{"activation": "gelu", "rope_base": 10000.0, "tie_embeddings": false, "lr_mult_qkv": 0.4, "lr_mult_o": 1.05, "decay_shape": "linear", "batch_tokens": [32768, 65536, 131072]}
Each number is 128 + 24 x the weight over its row's rms, rounded and kept within 0 to 255. Layers, rows and columns count from 0. Numbers have three digits each. The size before them is the row's rms in percent of the matrix's.

# down: layer 3 MLP down (transposed), 3072x512, rms 0.00366, rows 2541-2593, columns 0-127
# up: layer 3 MLP up, 3072x512, rms 0.0295, rows 2542-2593, columns 0-127
down2541 108:133126130100138126138105141140126121122165141138131146155121107132097128105126112114130158146093105151148138113157091070145104092124129160158111129115164158133131144156091127097104112125156090139148129142108146130096113133173156126133093160139159097129125137110112162128135102118121168107121135130108121178125126147139131109173100151125135124131170130114132140157099150122125124101147
up2542 098:158128120148136138126069150100151170139118132131129173161152122134118116083123136094121089130162105158121120106115120135133153135109122152096163180134124109059118121100157117111096151151125103103099171116133181150146166122139153149135161115145131121120145097118175127158147149159116171173129109125172092136123105111128125108123131140165116097092126146131132129166105142145114141102140
down2542 101:154145099103119125133156141187113117148134122130138155100106125099104125125138107125150118159108156155087134116090161093128133152144177103121118132130119145098111133166179125132138110131151172095141122151094137122114108110113149129133178110115155121142145116099163157112136149129117135166163139128140156162155105113177134145157122053125144148149145129136164115157125117126157088137101
up2543 100:131124064121111131115119147078108118147129146147158081155130140132118129112138105131126114137137179128157142133131126173110074087131115128109118121146150111143096117159112183117144147123092112147144115130098132161147150171125145168115167143156140169107156153103118160119108133146139071098148128116140125125113127150153116099136105148122175122150161138077119120139125117108151142101108
down2543 103:123101124106133138106133156154151117122100110094166125089150149158104130174123121142097105128139122194086139136121113124124174135136108111107143117141162133124140176094123074143108136112125124114101139119163108128134114094103109116126128123129130135166125140094112142132142140145110135119078096142125121135134126109115115130121136097132086117116080056219133122158164131153109122111158
up2544 094:151153161137149117141119168128117126120120097071149163130083134134161121138138150178165161130165136162123109104130117165146143147164107128100145144123158148147100150138153101162127142060094095138145137117094139144132083125112146134113154133183144155139143120088137118165139126093119114142154158165098141128158107120120117155096154178188117115110141064112101129132057138181126124151152
down2544 096:121172149169115124075110104192129118137132124140108075078142132152114117114125094105160125125089093153161172082118104130161115113104120136130134109131125141123119095116094160125110158172114117141139124143100184111102149159122115136144150094047116128134141121157120147112096144146117196191134124138129131147127132131076138144119109138066206124158107139110124117128136141120152162105132
up2545 097:173171151114103154128054106163162156120123104149092142176109156140142140103119122134127143091117145137102115177140180142107130136115144098092134153139097123110091100106141108126172108184103124123115146149145109136139121110100157096137117145050156129189121134121093094104124146138117131119090136140165127143106173092178129150129141109092116097133123164169110134108140155109147127113071
down2545 095:139106136121163108108105104119126108135094132134172171105161092125139133142132156110155144160148105131142079110134148175095166100145125145147121120100108142140167191120119136098180121158145176176163088126146104157095143147140151105148161126164112111157162141111071088144124109098140120125129087112118111130089107134130136112097102153105119102119142128077140137092132123158138137092108
up2546 089:145151135141110144156103142141157140160130135099151133149062113134096087140078113108088083123131147119158110128110173152160140112129108115123128118103122135129130137089116133139099143128167124081165140129119106203143113128146109135140086135073148171143104128129098132145148088119172084120109152146097133122106134104132143141086148143121116181123156115118120094145161131081151137122111
down2546 098:133148094132145131110208140140152128167120070122125101118087110154112101117131098157105066147135131172149128185125151116166172131119130132179131117120131126126108091130101148100168148109105099113151129075137096082102123142102125133143123143139128096135138118102157153150139112119109127162143135149132168150166135129115136152162083153097144115136098151114129102130119124162079078136138
up2547 100:141087100138134178136126145111099095095143130116123073122119139091144125141107136118134151143125101143120176163105150087152166146136099128147104141132157127090145130140111118107123121126094126180133172132141119152104111104174118176101113173161133107129121156154119127155113122117156102136154153124111126138143123148179113143109143116167140116102143144123118095136159097135171109127154
down2547 101:153145163142156104152130136106126128140123142149138168137099131136146130136130126116094108088131177099115105174121128099126089149087108149129133145126137124126093096084140126146162143158165124151130073098123105110102137150083155095165128105078104100116174119135143094104143153084128120133106083147147126124074129140111116148131147145102116144145076130160121176104145131079096143124128
up2548 100:119138094078115143103132123170120100158141126093152129149186118111098125097140135159144132125105108141098084138162152113134141138136110104120156153078111113161149126140129095119103110137143129172100125138127120168150125142089098120129092121087149123129111106090086090162133129094123160115088104161129125127099151143152167160116103140134122136152145116127124149178146138155130120075114
down2548 106:146107137091162145119143115164102155100170114103164146119150164117110136137103158112144131116135156102136127122122102107113108152134121132157127145090110114119104137178089096105105059131095171135155147139149161100062187103096142133114104151143101100126117131150169141077177113165151121128167129125108164143138128158128126161123131154117172122140132104148123136138112109123108118100119
up2549 101:174111140099140107108112158119138138101123164135164102155133122110137137139107110123134153148182125119155162127103118100126143112138164096138131142153162119166114134082167157092127141154146151104139137101079137142124127141171164147113141123141124107097125160084133125108091135138149126100123136112084133098164074180175113103136138141111118092143118152125122128163140131141162107132123
down2549 109:157153121136134078087119129116140115107157166089113133164153129134097076134153111149129141110135118173095080137127104127142122111091154128069145149130084111153191169145152117118148127134139135161143150124119139138147144149097128173145123117100162110110142123138130143128165089152119153111118129104145162115089100120069184149118119128106129139108164146135122142130085127117082159158094
up2550 099:111162154131155105125122143118156122148128153140143112150088191134129121115156132125185116132140120114148143169109113105072127092145108062130169128092118123133113113137143106145204105144138107103123202128100087086112152158099123107164101111109162118098115151107169151162113142116132171073131128116111089125107073076131128152120104121132143100140073168099156135168155157122105139120121
down2550 094:078126083108106101137114102151133168117098125099107132099142109122148161153174125108163125120111176132136131149096132170121084122122111130117107140083121184169087135118131085147103143103131094095155091138151116138117122097171140143146158154136128139160143099156119155109112124133116122116104121116139125140132129114137126136117164117142117118130098144154095104149173074113141107097150
up2551 100:116119170132089118165154144085124126128128145127082116156092165111100153098134063122120147089116142161076123129143121121142138125116137127118127148098131122091146133131105168116131125116175126121128151141132136105156127087086104155128088143135150106135117135125121105158111150102170149116128154119142095112186145118189146138137147127097123150146145157121134074114109127130131132105126
down2551 099:104154144148151137094175071163112112134160116132105123146155145113155148132108154122104094126142157160133130100106132091076103112112141077096114121117118129142138147169135097089133127132127115165140146122119141139129171153112091121112109099122132131121153103133170089103141118180164122113117135076144143128110150111124119149193144117138158141099110117102131141095157093093119096123170
up2552 093:161115122153146131145133105097132143132124117129116129131182124122118126130161157155137109156140128100124130118132098132159127171111138113134152121124093119101167147149114135120163133135097111080115135114132152120135112122141105088080082123134119165090131177077141102110141152146147152151140129117163153137137152121125151110160161162079161155135209142121146125093124120131143151078125
down2552 094:089164140087094106137102139137123091132117141128156140128067115095154125177086137109152170097117136129163140122108114094140165088165129116163144118121177165148104143135159127160101137144180178118142138138113092115073152093147130167152101138120170123138150108142132153154134095116126129113066142142094120107128105108131116141147140095126098120137091153097114117135127089161132118140145
up2553 105:076098135154143170144139169125128101083154110085109128093121154164093117125091161156124102087148092146160084100120141105155154125163157131130157106114132113186123124170135134129147160090107153096129103151102152151085131105137133151160108124152114155187144177141135181100108129102102164121123156143120134081162131077099158111125151099147114129160163088135101111123105108121099147125117
down2553 102:133175164076154139127118166137109126139129157171145124117154159133109117092166101125176097136095168160092156150117158120127106097139115109142097125118149123136085157095136110130124123124118106124145143097124144128140085165093116134056163134121131124140118121125120104130139112169127137114167104100076155127111138153094133100120127132160100134134111120108115130131167118143110103058136
up2554 107:103132103107058134128105163161122137133101134087153143173177149159104096112138079128110123150095135118128138126132138085166103148110145134135126122122107124080133086097119136115122156076147074093137159096123154119163151087162130138122125137138097148096130115128106165113148109143096105145135135142085086119146142155158101126144089159116102123144198136136147134159082118110121135139164
down2554 107:124180072138143125138145118153144125147105136152108126114111129110132120167132161080108115127142097175145101119118086141173147099102144077144158178150122153103109148126108105151142104116164158113119125115137145081111157104151152113144156139122179105090108115138115149111094122152147139115113116089170132102113120130122110094149119123121067102133127163108192125130126076136159130130165
up2555 097:158144123144119109123125145101134104109135117147164164091126138111111098139144134121102143118130106154113132143088128131118110128112103125115125123101101123129145154127122188154103114118153120183148136125110047100113148119141116118113161120176114117129108133177120168104089090078126144121133092106139118112118129094156132139086117151116171149117124139136158131141115153155176114120161
down2555 091:100146130138154095106118151161100138134131145117110092119116138137146145104141131127181155147133173111131147111130111133144146124128116121110068135157158112142123143090118091133149107083105153094134129148137120193167136127145143136140135105093111132132109062122119121127157144156095125125158167125166127159110145179091138134138124118132148098125126132117107145142133120084107119087118
up2556 102:127178113136123130103136114092156121150100146115154143145137129126112120125150116130101164126130153130139092116151110148130079146143151155107131144116159121188065098112133099180106144085120117099123122117167161108092110121140165131145141118159178145094149083095095130107163143152110132147107144143127163119130129109113133115132133139119111096125163145122122129120145142148086132146114
down2556 101:153110137112147104128127126164137115128122104167115098113158093090145134105111152111161105115119125125119135138146159144129115109090178099144117127150131128127113160093136129094157085144148130134118158162121115137134153153119131127132145116072117141133125114157107093174126109130160168141124098090154135122114108155144107135140176166132130128131135138127136108165117101115093120116149
up2557 105:186111107106176099136115132105136142102084090126131064085148136144183119130128146128134096176170113156146151163114125138158152164134072147146111108142113119109145114129151117101147148128105122128139129120054133139147152113137144142130110144132139130157155107143126148158133101135134126159144150150142106090118136156167102160165134141170111147072115134154143101130139116140146124103156
down2557 098:099103141191104132108152125128126109105196174106151141135114160135094118110120116102122086119108113120105124136134082139131144117132139106125146178119126119130123116138116167126113120151164133100108119146143107097100103154146138144096128133171151118110106162121148076123133096116131141120098099135134172169144147120091131130097124106130144095128127127118120119142106129062160151188111
up2558 099:123142089133140142094138119176115128091135136129127109115097095138126141153094096090157156113092136156133097134155114142115154159141145124166142081113116109150138179081145112141105146151133122146108176126119120147129100128139123081117108129139165110132159097107187132130129148166112154146161090127143117136090139093182143127117146134148128161139147150151120141129126103087131134115074
down2558 096:119086103139120110123132155183111097131132119153110141125142136115156123102124102080138115082135148096159146091136116121159110154135128113141105136094119123170089171110074150107112119108152113055142120120127080141151107148137111110134160140126169111121128096149170137117119140132089123164128170164104116122111115110156141120157131093136139129110142119133138134147148121149126150140088
up2559 105:104114155153049154118148143134152133148149146136154144159113122123124136160161082148095138111124139095181126077134101132129143101111177146120134080153138114109173143089137121089159138131157181104092132123154165110166139156117117170146125147117121137108099135151105108168109144103142109089117169156101126166142086114148135150115138164114102142147108114124137125169106172114114103111141
down2559 103:121156159103112066141150125114126108123088081110161116170117147123139118121128106158134134127162129125069134163146103100152153139151110115116112133123145166155142112145143152123117148154130109130146136134106139116101160130104104123123102154097120090129088116125152134109126113122133115161126169096128096143118125132054161131151115128161142136120119129110143092111152086116162162123090
up2560 098:175158155129137119151104137101135171109165108145136142107142124095125115144106128124133150107091114132171107123123116138072137134146140115095156121153116110133149129133084169116122094146135153159146140182148112110148140122069125119139139080136114132098092098085142146168144177112148138125135144108119128134114102114124147127100157184099112131128138123135113116124111106136101148134122
down2560 095:133098118143137120113153137113142081120110144139162131118145172101158158112108140127172108118138148162086122109133144086153088138129119101145164156112145114130122109101139140128137133090117120139124129096135170151126123108137149133155098165132079139129148135120118095106115096145089117080124144111119162123155122129134103161129122095139176153132120130167112121135138109135130104150082
up2561 101:116171115114158114189147103118114082113137134107142078159159130116101137151135151105084141120093132115150150175128123128153116105106132142176114123110109130136128106131137114119120137137092137144125132110129144112135131145149125142100143103111105153151142136131088108149107152148109136114135119119132104139124122129134109132127133144104155082149155094153140100141142096114093139113147
down2561 099:144083078131135102137124198102153113105121119168113125094170123146132084118119111132154088180165119139105147089167147121145134164166088111132116139113182141178106138093173137158122136135150137167116107130161133134086144089091155134153154138184154108157125169123112099134077116117157128140147156090099134134134164137127133138178110144088135165126108137131127144117127134164117152138150
up2562 099:112129144086151107101072129140077115179167116102140075128162108115124143136164114107139150137150160137115118170116111146149115111141129120137133127128123118088150108141122105141121149141131108119157152103126134131125152135131087156153146126111119125090124106166142139105119125141136157156153109107106169117188151103123165150104127143114118099143086156145122133061146156091154155170130
down2562 096:114141162134141154137190092102132154170161162169107162104142103138108109162121158146167117195124100181128128075079163154127106136109119133117101108158129088124132161117166106141140124126114132085109103144148131109140105158142126112120140101113131153175112137126128138144132153135106093093131143139143136146117119157117102143114157130142126167124171106116153165176099114181140110123097
up2563 097:159106136124146111149126129129116116113157167156143096119126109100100102133122109173137160143097105149116144170142141124114131159110111142104121127099137149114178104122132127134089093157167131153116075153140158124127113118137126128144085115156162119158140159108076130112115116129137134127146112104082115091112138116141135098161145134145169138126158107149129118136126092144138057131147
down2563 090:114111100152156100119140147103109154153123115119124162113094151120153170131133138079121134120109116111163121072142130109192145099154156157113161150167127130146105144117116149132134129126099134109171165135092088139112148144139107123131151149126129124143101104121120159130162128153154140112161096102141128158131134149139116145111147148113087133125149112112116098103081133102106174133119
up2564 104:114130126116154109147148105138119115103130132107139137067146104112133101131117151112154081100147147131149094128124090141143107146119161110148092153103122150177131136126111100108160131141125142130152107147150111123110192149065146125116166151143130114125112114098150168137118113119131114145119160133132118120131126081098137106161117117140158124143128068119148116168118119134158134070132
down2564 102:147131128132075148135131113108149146158097174108107145141107107118161117154142112185119157128112119121144208121084113127135136157131124117115185122117114092126100132163155145119119158082116124134144098158127090117167108124158144159132154153118118140130116127121135125122077158143137173157149095157145149137130139159129127090160056140127151113134063152129145160132101100106138104139112
up2565 105:131130142140191149148094097170103117096111123123120128166127142128141144176111116161111184135122129114160139151109122125150143093144100150088129137152134116112140132143099137109157140128116118098121110103131147116140144118118107169105152140095081124103141126120133110137127113148175095095148102131132128161140123163103077122124158153098127116110161175163132084141146156130124124096146
down2565 101:123160120120079152165118166124153110122115128160136129138142134104160128118152128106126137124133098143108132130128165136101173176151175075133114149104146145121133117136072114106100129138161185146111142134149125095130177092118128145140150107128109177146190163139123082148096156144104101157114122157167089090157115145106151109185158136138099138144097128139107140088093163150130100111105
up2566 098:139130147114131094118105101168117136147152173123115116147150109109136145137107133144113132115134143110127116114120141119147089133172125100099120111136130155097169134118102083176138108109150081140120131148127135130151077152119118137143141081143107109112107135149111130110113128160113145133127107122155118118127134132163149134109136092098092110131126117149125181126117105102139139124136
down2566 099:149132092173120140102104143120106158117141087094155159147145134148154116146119124115125076142116160176113144142149157097120140120118115134096119143121162115145105150143110164120089148167120165064119140108161137153152159140149139130125073130121112109137149113142143134183158086088137159137119087181101115146123090120132157120177124111139138121119080153183173092127130113091091104101135
up2567 106:138140133094095119123122135141140098146151134126148112133162111106127131130145155184146157151106157140101119151107121178131168105119117085152116138164189149128153082108102126118157125111094127123133146062140112139135143133164152111111109150165121072146144158127161189119161101137059102108090114091129121171115094096088151100145107110148175143118153092150104117150089130119162072111106
down2567 105:136168120133128153105120128137160127074124147185129122098134122096147136099139101129141175094127106144131121116130130132135133117116155186156094157133123128122117127079091087145132125144086124143112104139157119091130115116125092149092148120164139155130177078125093088149077080129154130162142144122141126112143091152149108079128099093144182138122139159102159093111125165125150075151123
up2568 094:177129111128107116134122127150118112132146161123150136166108154136112168129142135131075086121157076134146107129119125091066109129090126121107176149163113113143159103121103133135126126090139181102164111154132144150095134162126150130107098175114142131127151153144137127132129115105113158145150100108157078182115106069124121069104163084124130142158132143141125140112080094119165118129114
down2568 096:132167106118120123116136112163134125159115126118152124109156177117080143096122120145159123090089093096120180114132108085102155097162113120107118141141109154125151143109121133117090089154128138152086163107113155105126151125135134139128095150102116068172143151152104081130140121079122114170152119103139124171081144086111208106120147089098161141143143126110072132137163132145160087106144
up2569 101:081125146110124137070172147113086143136140140164144121124102131156106142186091132134128150102120121095119106147100117090184088117130170139127132130144094139143138118136117086097129124106131167132100078122130111078148125084116097162171142143150109125123123092148161121131128160137116115149133135127131155129181153128137105094127136139120128144152131126120102080101156136132103143150131
down2569 099:133085150105147122161150092110110111078140174118100090130137111158126181092130123159135115118148172090107110130165105102135083147161108123159151136137192119126134128135132106127152140126155095123111090177114133127164100093128153135105089158098136107095108139153135136083096121120124142103140116124121132096105131132124149138129168109164139126158139121120108115128152152076155146116128
up2570 190:117096139133150104157096149159108139139136126092143120132105155151129109129148130106106129152153116152111125123102108082121142123091150121112106131067150132114141171161152080111137129123120109113138106150164143112142109146137092210143143146151107142152147145149106125128073056084152111100157143106140127185105119199114141126115108134117132110137100111098127127117121129158101116076136
down2570 155:112091136135114127172102094118130149153115127106153123138146105150165106110125123094151158175140139208135122141122137122110123121122157125105115124119130135127127140148107112086155129138129139138146135114124132150137137129135114186121120143250149135110162138164127135129083103125164085108160128085142138143096095157123099128088096102141129103105109109124125163117108128173112167109119
up2571 102:167130133152162068119135117126129131122138152126126145137151135113118150112124112145100151139118129057180126151151144102101139122133129123129090107152151120149116179151150156081142103130104079149145166116113124106126116187137093123090142129151121102071108144138099129146169134127146136109119145129082157104118120148052128119154122151183130133146167125101150159082174102109147122154130
down2571 105:143099133153161113122097165133074150167128109142119155107190141147126140137135094150120158127138124095086102130108140139111127106087154139128121147105074145133149131109118126120159079129138114157128122135171107112142111141175122126110150123174097119154130085116094133149134122118124108093143087114152119100139148121116131094169143137053113125121148150149125147137096169159140185167095
up2572 097:120120128106186140146121079127142113148106111130116091145129148108147165139138116126115192104154121163161159104170139091100112123114135107151179160125127085108119136106123133097084122134147108129111148059156139118142128125149085135117094105161111131105111133148136100094158126106140136082126113113150143119169107124131102092134122141062108129139124115091094101137121122127163139116161
down2572 109:169123117113146157126115176129129136125113151151197143102081113153134110087111127144137089128122139161110107137153105113108137079132160118118148097158104148133116149126121128125179096181146133132115146160199143142160114067145104142114145115132134145094125175166112123135175089138117128125088161116137153126120161152142159152152153105169150124097141114111155148143132119108151146149123
up2573 100:135157120124115118150072113128142064150122137168102149122134103120149103136155116130134185119119092171138118118160142131146132130105097137099095104102137116090155123068142089114162158158135100133150138110116105137124102094128147144166140158145097135123149092175150141167155128096169128102101117123146106109123136114123163093152082108135132096064102134119132114101130116152132142128131
down2573 095:125172144121094131119148144170123156119154087108147131152128132140059160145108166123174096134100127100149139120122141163118128102169108157102161115131120144161125167142148131122095121138101130176127064155137134168153134145129093145130129101091141081109172129121118116109131163195085132114098103142119134134151136087153109146122161151103109114118148154093135099080143137121131175132128
up2574 081:118145142152159091106089137108111109066143094143177148146135115077161144125102117137141161095131142125120110128138125129162165121086119119073144138077134134132158156129148127118124144098127107154124092138168164159155120122134102118151146141140141120121134128093146100120149144149142113115126119107137111160088134110130155129085109132169121175122113165161151093143130129133139141056132
down2574 088:139103112133158121165190133121121128136120131126083116147138114162124100115169137115134140154133115099135169109128156111111115128148109132137141142147129113110102097151112160135129161134122153137118150136107127107105071142143136153118114105102132134155148081129125139113090202107126153145157129132117066157116088139144113104155144149105082111174111150158116144097136128134159108175106
up2575 106:140158078122110138137160136149182124141132040150123119117161167133166103152145140153139172108124100131093171150152145096101161081091130114138121141119155146105102125078116134128103151188116112096116093159113102110185128117147104142173144107139136116141116127135105097122153110128099135161153100113116119134125143203147124090113121119117130094149115167126127123133119139135138163133137
down2575 098:190122100061098083112113065132092146131083183132091066117128182133145097086110163067108134167148125187150125137138111144124104113163163122123083118147112110150131162139097126160138133121082144167118132131137150140082099138159162127115150150128143096111132137142154155105130120119174108119118153104134087173145095112135086107103139132106120118130139157148124087119082140138117167111139
up2576 102:140142089139151149121128167111095134134130120154147134143134071132121169146127140122132130122106146095177117116153132138109098126164111142107137124137098110136114149138098131171118131140167160121161145110152087122117106140127154131129139100087122113125187115159116176136123121132133112188118169146085137122155119137123148158122112115115132092127083119164128144134095136086149133148154
down2576 100:114114143121135130160147132132159155134129151127136110111144141139119158116119129136117143149124129089125122092152097145097118118162140106182113150110095169151130148149131135160135117145126109073149152161160111116104107106105154126124097110114108124156171103151177145150129141085132104121085139088163147167165118139097129127104123114104134093091100138122138153163180137151117110111091
up2577 103:107136106144122094157112100125103152093151107095139129140142149131117128138082139107088133148125110119105118116118105144147182118103163102107136121111159085087167088118103100136116105127120100120133148077105153139126128098092126075144095144139097073141132110104148140076131146147126123114142158100157136129182133155107132115089134124148142074097113127157140093137120140139113126145078
down2577 096:099150147105149135110151098129135096118154166138144092145122127098153097114167135141149191148120117145159128093143136141107095124137145152132140125102119132157168099117093149122117173172117132155112143105111131153128135138175126094111146114091112126120156133121096115142145135126101157149167147139111140135086165066115135156115144146143126170153101138116133107110107132101102138094103
up2578 100:181104119115166136139162113112132094139136133118118148126096137140152136115098119109098106154142109135168150115141165127148132099146129141115144128099165116177149106132115158088101089084151146118115145111109086155185129114129134126076122099105084120109130119130147176098113097146093153095121143154128121127129143135150172136114138147157111168123131120162166122160139136122138106111141
down2578 104:123127131111124108151157123152127127148132121146114145126112148089121120122148116136085100144089125088116121174122069153169108133165141155149116157123154111153151136141083156135121129135163107146123104138131160097158123145114166157065138137112142128114140112123104110170125108121161164062127111147162122109098137150167150166152127129098132147112107113185135148146146115156143151132137
up2579 105:145143129179132128105092166149144094127084120154157125130117133145107125131088158121095162104149140157119147126145152067116157154117116095145157093171099090160130080102112154114113125109171141099096199100102129141144110141119182141148116106112148145164114107122094169119210102110127175137148101145133125124117127148107131128138089163152135129121142113082103136159132163143120125122119
down2579 103:168142130146120103143150087140131120127087114047080161128123081148129146120140105153175139147073088096164147115140130147123087136122112150114148131140133124127109140088153122138106149122129143086132138113137114150147148145128097125105111148143128129093161118150139131146156135118152139116151114121186113146154187124175099120159138108113116133135153158168125166127145094089088155095108
up2580 097:129115132125115133123159103116155124101104134110136135118121124155114145140149125141158152169066157106132096165135116130072151125117135110172138119102150135158140107162128108147140090106065105097140135154128138083138106127120142134162124124113202153149152120086166100099166162123107152117115166172143109152131124182136146172129144152142108168146124121178122147145102139115094169166147
down2580 100:111108128168142110133114127117102113177102131165139098134176133125158096149154148130111108163134106086113144147089128161128176124112109089130116129135118095134163104098106131120126169117180109158127117079119109152167169110104136152109125130108139136145137145111099149139130139098165139143095113061139123127117149126125133116133144122111105079159103102127120111088163149117148147106116
up2581 104:080128121153130161116094156114063117146161125134174166175125107080121104117141159166142131141100122151136107146112092111144129122119105126152151117157109147108127133127126108118165142124110113107179115133142096132152174086131118107101109148148119128120102117131129162157135131101103127093167129102152114127121074118152132152119115163111168106158086172105164112150100137130110108147146
down2581 104:112125150116143078162106155084149127151136115147108133145152149147110098127138120142135107151099136122135120107111086108123101111124118124110093145118103146161093129096145138163118125121164150116115103133149092124091170160077103100138156141115147111133105103108139135146128121136125130132137135096146138139113094126103125155116127139100128138147073130125139162138127160182142112142092
up2582 109:132087102092120093104135142094140134162101103124119139173105175161108126153159111120111166119135156102147159150146107087149129151183127110143147136139135129105135099099146092104188106138158140131133145133166096141127130149109075132106128132131135155103135128178182116077123109123133151130132153140129124159088147137134120152153128113152138148141116126114159139134137099078108143129157
down2582 108:141124126158089142115132129127112114094138189119169111132088090108163154138138135150106125089123164167113119101121142134165080077098156104165168122131121151170150143116106144131146156104101123128137126136136109103153116097138150120189105139132113116176114147092092133121101170144097125168118149146138097107151118130158099133097108133149115140139144091125105131117135129121172125109162
up2583 092:124123110136079120108135118134064101106195115113101092118156144151116112184133076170131121108170115128100143140138129168104098129163119144117150078143107160135094120122127156133113119120076117122127134113147111099111133113137136120084076069128075107145182114126102077162139151079117127128106104160184091135153154121097146115141106107118102112145133100101149135132143186147097116138145
down2583 098:097096154120180134116131112147149140132111136122134127153086152136146133149155150143155107148089115096131128137154132113139122099094120128122145115108141112124133182129104157084091109133166133150096133119148157151157147108097105148128110099054134131126087141163124157096058146101117124138130135106138103179126113132134136121140141178147104189106121144134113128155163103133123128163101
up2584 103:092188157126104099157148121118169139111100127134119123084107132110126105168145104103134128129184158162140187097141129131136142146106145122147112159114126119162124159112138155116151104166126176177127163172133173157120123106161104129083193114141108121140105135092107127158141118147132116119100106120153147144136120101121131164129149145142167133131135091092142096114103165103182069103128
down2584 101:122091173130118111121157073118067121129135145137136104159121146157122131140097102103162162114114140097153131135086123108141100119168105112069121118144131149118122130137116094138111133114131142127097102078185123099116143117122148142141088145100130076138122112130115115136142119062131125141118107142104121128157089119155137112123115122133113124168118149147103127133145115123096158155113
up2585 099:122146134104132167093143161148126114132144143139122124131130138142140103153173119104084124131115159111077108133139153109147097167097165102121142121166147122065094139101132120173132099102146143098109133131143161116158106142111137119084096128168150108135066131097135126132128127113127122182119169128145127147134112136103101065138102163130150134112128102142124158123114061099121134160118
down2585 102:105131109145124148144094147089133068099133096117113073128112159120141136108109095186111142117160159135147112157123099102136117110176135125126123171101136092172161122109120139128123148155124160149102109134115086174140118110135115108099147176104161163099111116141127115125159131160110143101082108130141137131096107147139094170131075132158105113132140096119149121150072156164160170131110
up2586 092:139148168106100090081137112083140125152102133146137116089185115136132112130110150137112145142081109147116141137136149107153148120134120147102121139077154115119112111140131119088127179121078115106137156099141128117126131142188162126088120142139115082140119114161109172125145152131152117134111168140078147093150092130183117135117124145142113132147097112165142145110101124127144135082143
down2586 092:111145120132149138113095104116124144132132121111081156135114075121125113090120127159105123120105094111121098111111123155108112123112197129134108147148125147158176123126123132135103128118132144121135158087128154122131128080100125139130126140121162097127127149107121127149130126135159164100108173114092175157072115162143109146149068108083132137116104102119125134136133133127152142136128
up2587 101:170158157129129128116137133098125118152128094135133112131111139131152117191139134138122138131126123187127133122128128126106152157060134136113153143134141163105101145137138137119096105140141109154115099100082151174126130130139131142153143078126155132116156135112083120188121158159116106110111132140153080094131129134098138124135113107171128129140153140100105139070098122139180161128126
down2587 098:119116126101110148132128120124119139159141119144130167093120133164131148091119123138084157138100162121121140118103169142145134133146125116100132120118095120165129143127139164165104144139149164129073119148104087104175075104152144118142093099135114116144103105123148134085142130103135095146140151146106122131134139096164150089096140174142106094109112133137158110105090134144115107140161
up2588 101:095111126139104138117134120108164187150141153128165129083127133156100123126140142185103097126165116109158132099110055117131152145137138150102118110120115146117125156096155116163101161104128116115144093149154148129136106119114127129082131127149151162177115143145107134145087138156127130101125132157120097116123176123157114095113138137167095143121119091182100109139098099110105128144108
down2588 103:117118102121166126132129100147125141123108125114134137144138129109190113167133093094112121141148127130141119138098163152124124076152168073113172119126109126153133139114128144136184145132097142118100148116135089128123155110163160197138140150089152069127103114156153131119139119149154127140123150122115165108118129141120168125108116115102137138140179154106142163133125140169179134166100
up2589 100:153115127141140119108137145118128171143116142116155096110156119122141155131109139108169129126143157125130117154130130085133125120102137145153133137120111157149141146117132158171133083156161089137162168087126089084092159148135160158111132102139113158140103103128064142120124117161145129159122060137127118116155080084111129127142093138134149093106127125119126106118100149109134139138149
down2589 096:104147088177115117107147163130145124088111116143110129139126137127163093110110149120126137121122144133148102115146150115134150148078155121116142075133119070129144101112095133127153127155147131081077112154137089132116160132154112105100143125157149140114149118108112131115125136153146095135166160130193123107129135164112124117145159080134144112142107145140122144141141130064113123119143
up2590 108:115149124165124159116122137113063110171149134155123111132119132119128130089107154113157145152107097102135174108109121091114101161129122129133111135102143096121123111138157118123168137137158170090154131132117132106140108162133158149154132117164082105123154106164149154114110133120143149135137132162167110117167124096120127139112107128130091108158129138104113096169083122116145129117126
down2590 109:126063140154170137127130116109102116127200137161122157136146131080120113092143054122171079140118147115179144135105144130135114152127156076126116122118110111135147151109181122104136125121140088139037135100133144142150125079128127150106152123141113147134177141175102136128105135144150112089172126113141179136114114135142135121110123142136106115117106106114126157111118111084116130131102
up2591 098:162155124141134122160153114140132115158115125107152179141115126096093164149110128138092142153120081114114135149120124107172144171130137215148110122158166122119112147157101120132139127164083147083105103154147149133112143129121142154137155139127109113164138081118134113162145113155171121139174123120115103083140130127127111132144106101169148127106096159118154098111130069108129151103125
down2591 102:130101137137131113123152160147155143147117136141144130125138119157171194085104124124143108135116107134122131096110110116138121087121124105114133142144143122083099135137135103150124122129131167150129121116126156108101145113133140137074161125142162123135122150137123158121117188131082136149117130142131126112135104097116148153159104127110155136147124083178124104134077130097103111113117
up2592 109:113092139141132112130127140137069118107087136144107126125098104096151120129103134132117135117116090116148112132147108179152106151144137109125121156148135130136128142134117107160116116142115110135116111123144095113164132114115132114152111103100093172119121100097121139119111108124152159132106116119120117097145156100122119139117141101144131166123177162142134104111154111171157142170110
down2592 109:117134111140123160161141174136118099112123124130076123128112134149133154099108142154086113109186106102100139139141130103149123132151141156104113130148116177173127107105107141162130168095167102115149089128153118137113133155092144130188124074085098171127148125115138114165136172091127104120071162103126096090156168140131112142126197113159166121115090114111143114130126148112109135128106
up2593 104:164137132089135151125094114100114184128109180124141115173139140096105165087135135141143148078123139123160122138142154103087105124112151123104127131139114115145136134147169128082103092152119175112135135126150127100104135151130142135172141108149135140125130152079133129118105097138143091160160139113112122105131131140159093124104123162115107119104148129097122154123106127091119141101118
down2593 104:103128177135120104123161135131138093176104103127178137123126129100112100106091102107133080117139115153084117090144121139136122140139085066120174128113150108139132071122142166125118154149119162114134157161140143140132123133054122149132126121097117154100143090173132138140136132172160164107124088123152063162125143123130139095116102120161127147125158142115094193135099106112126129129124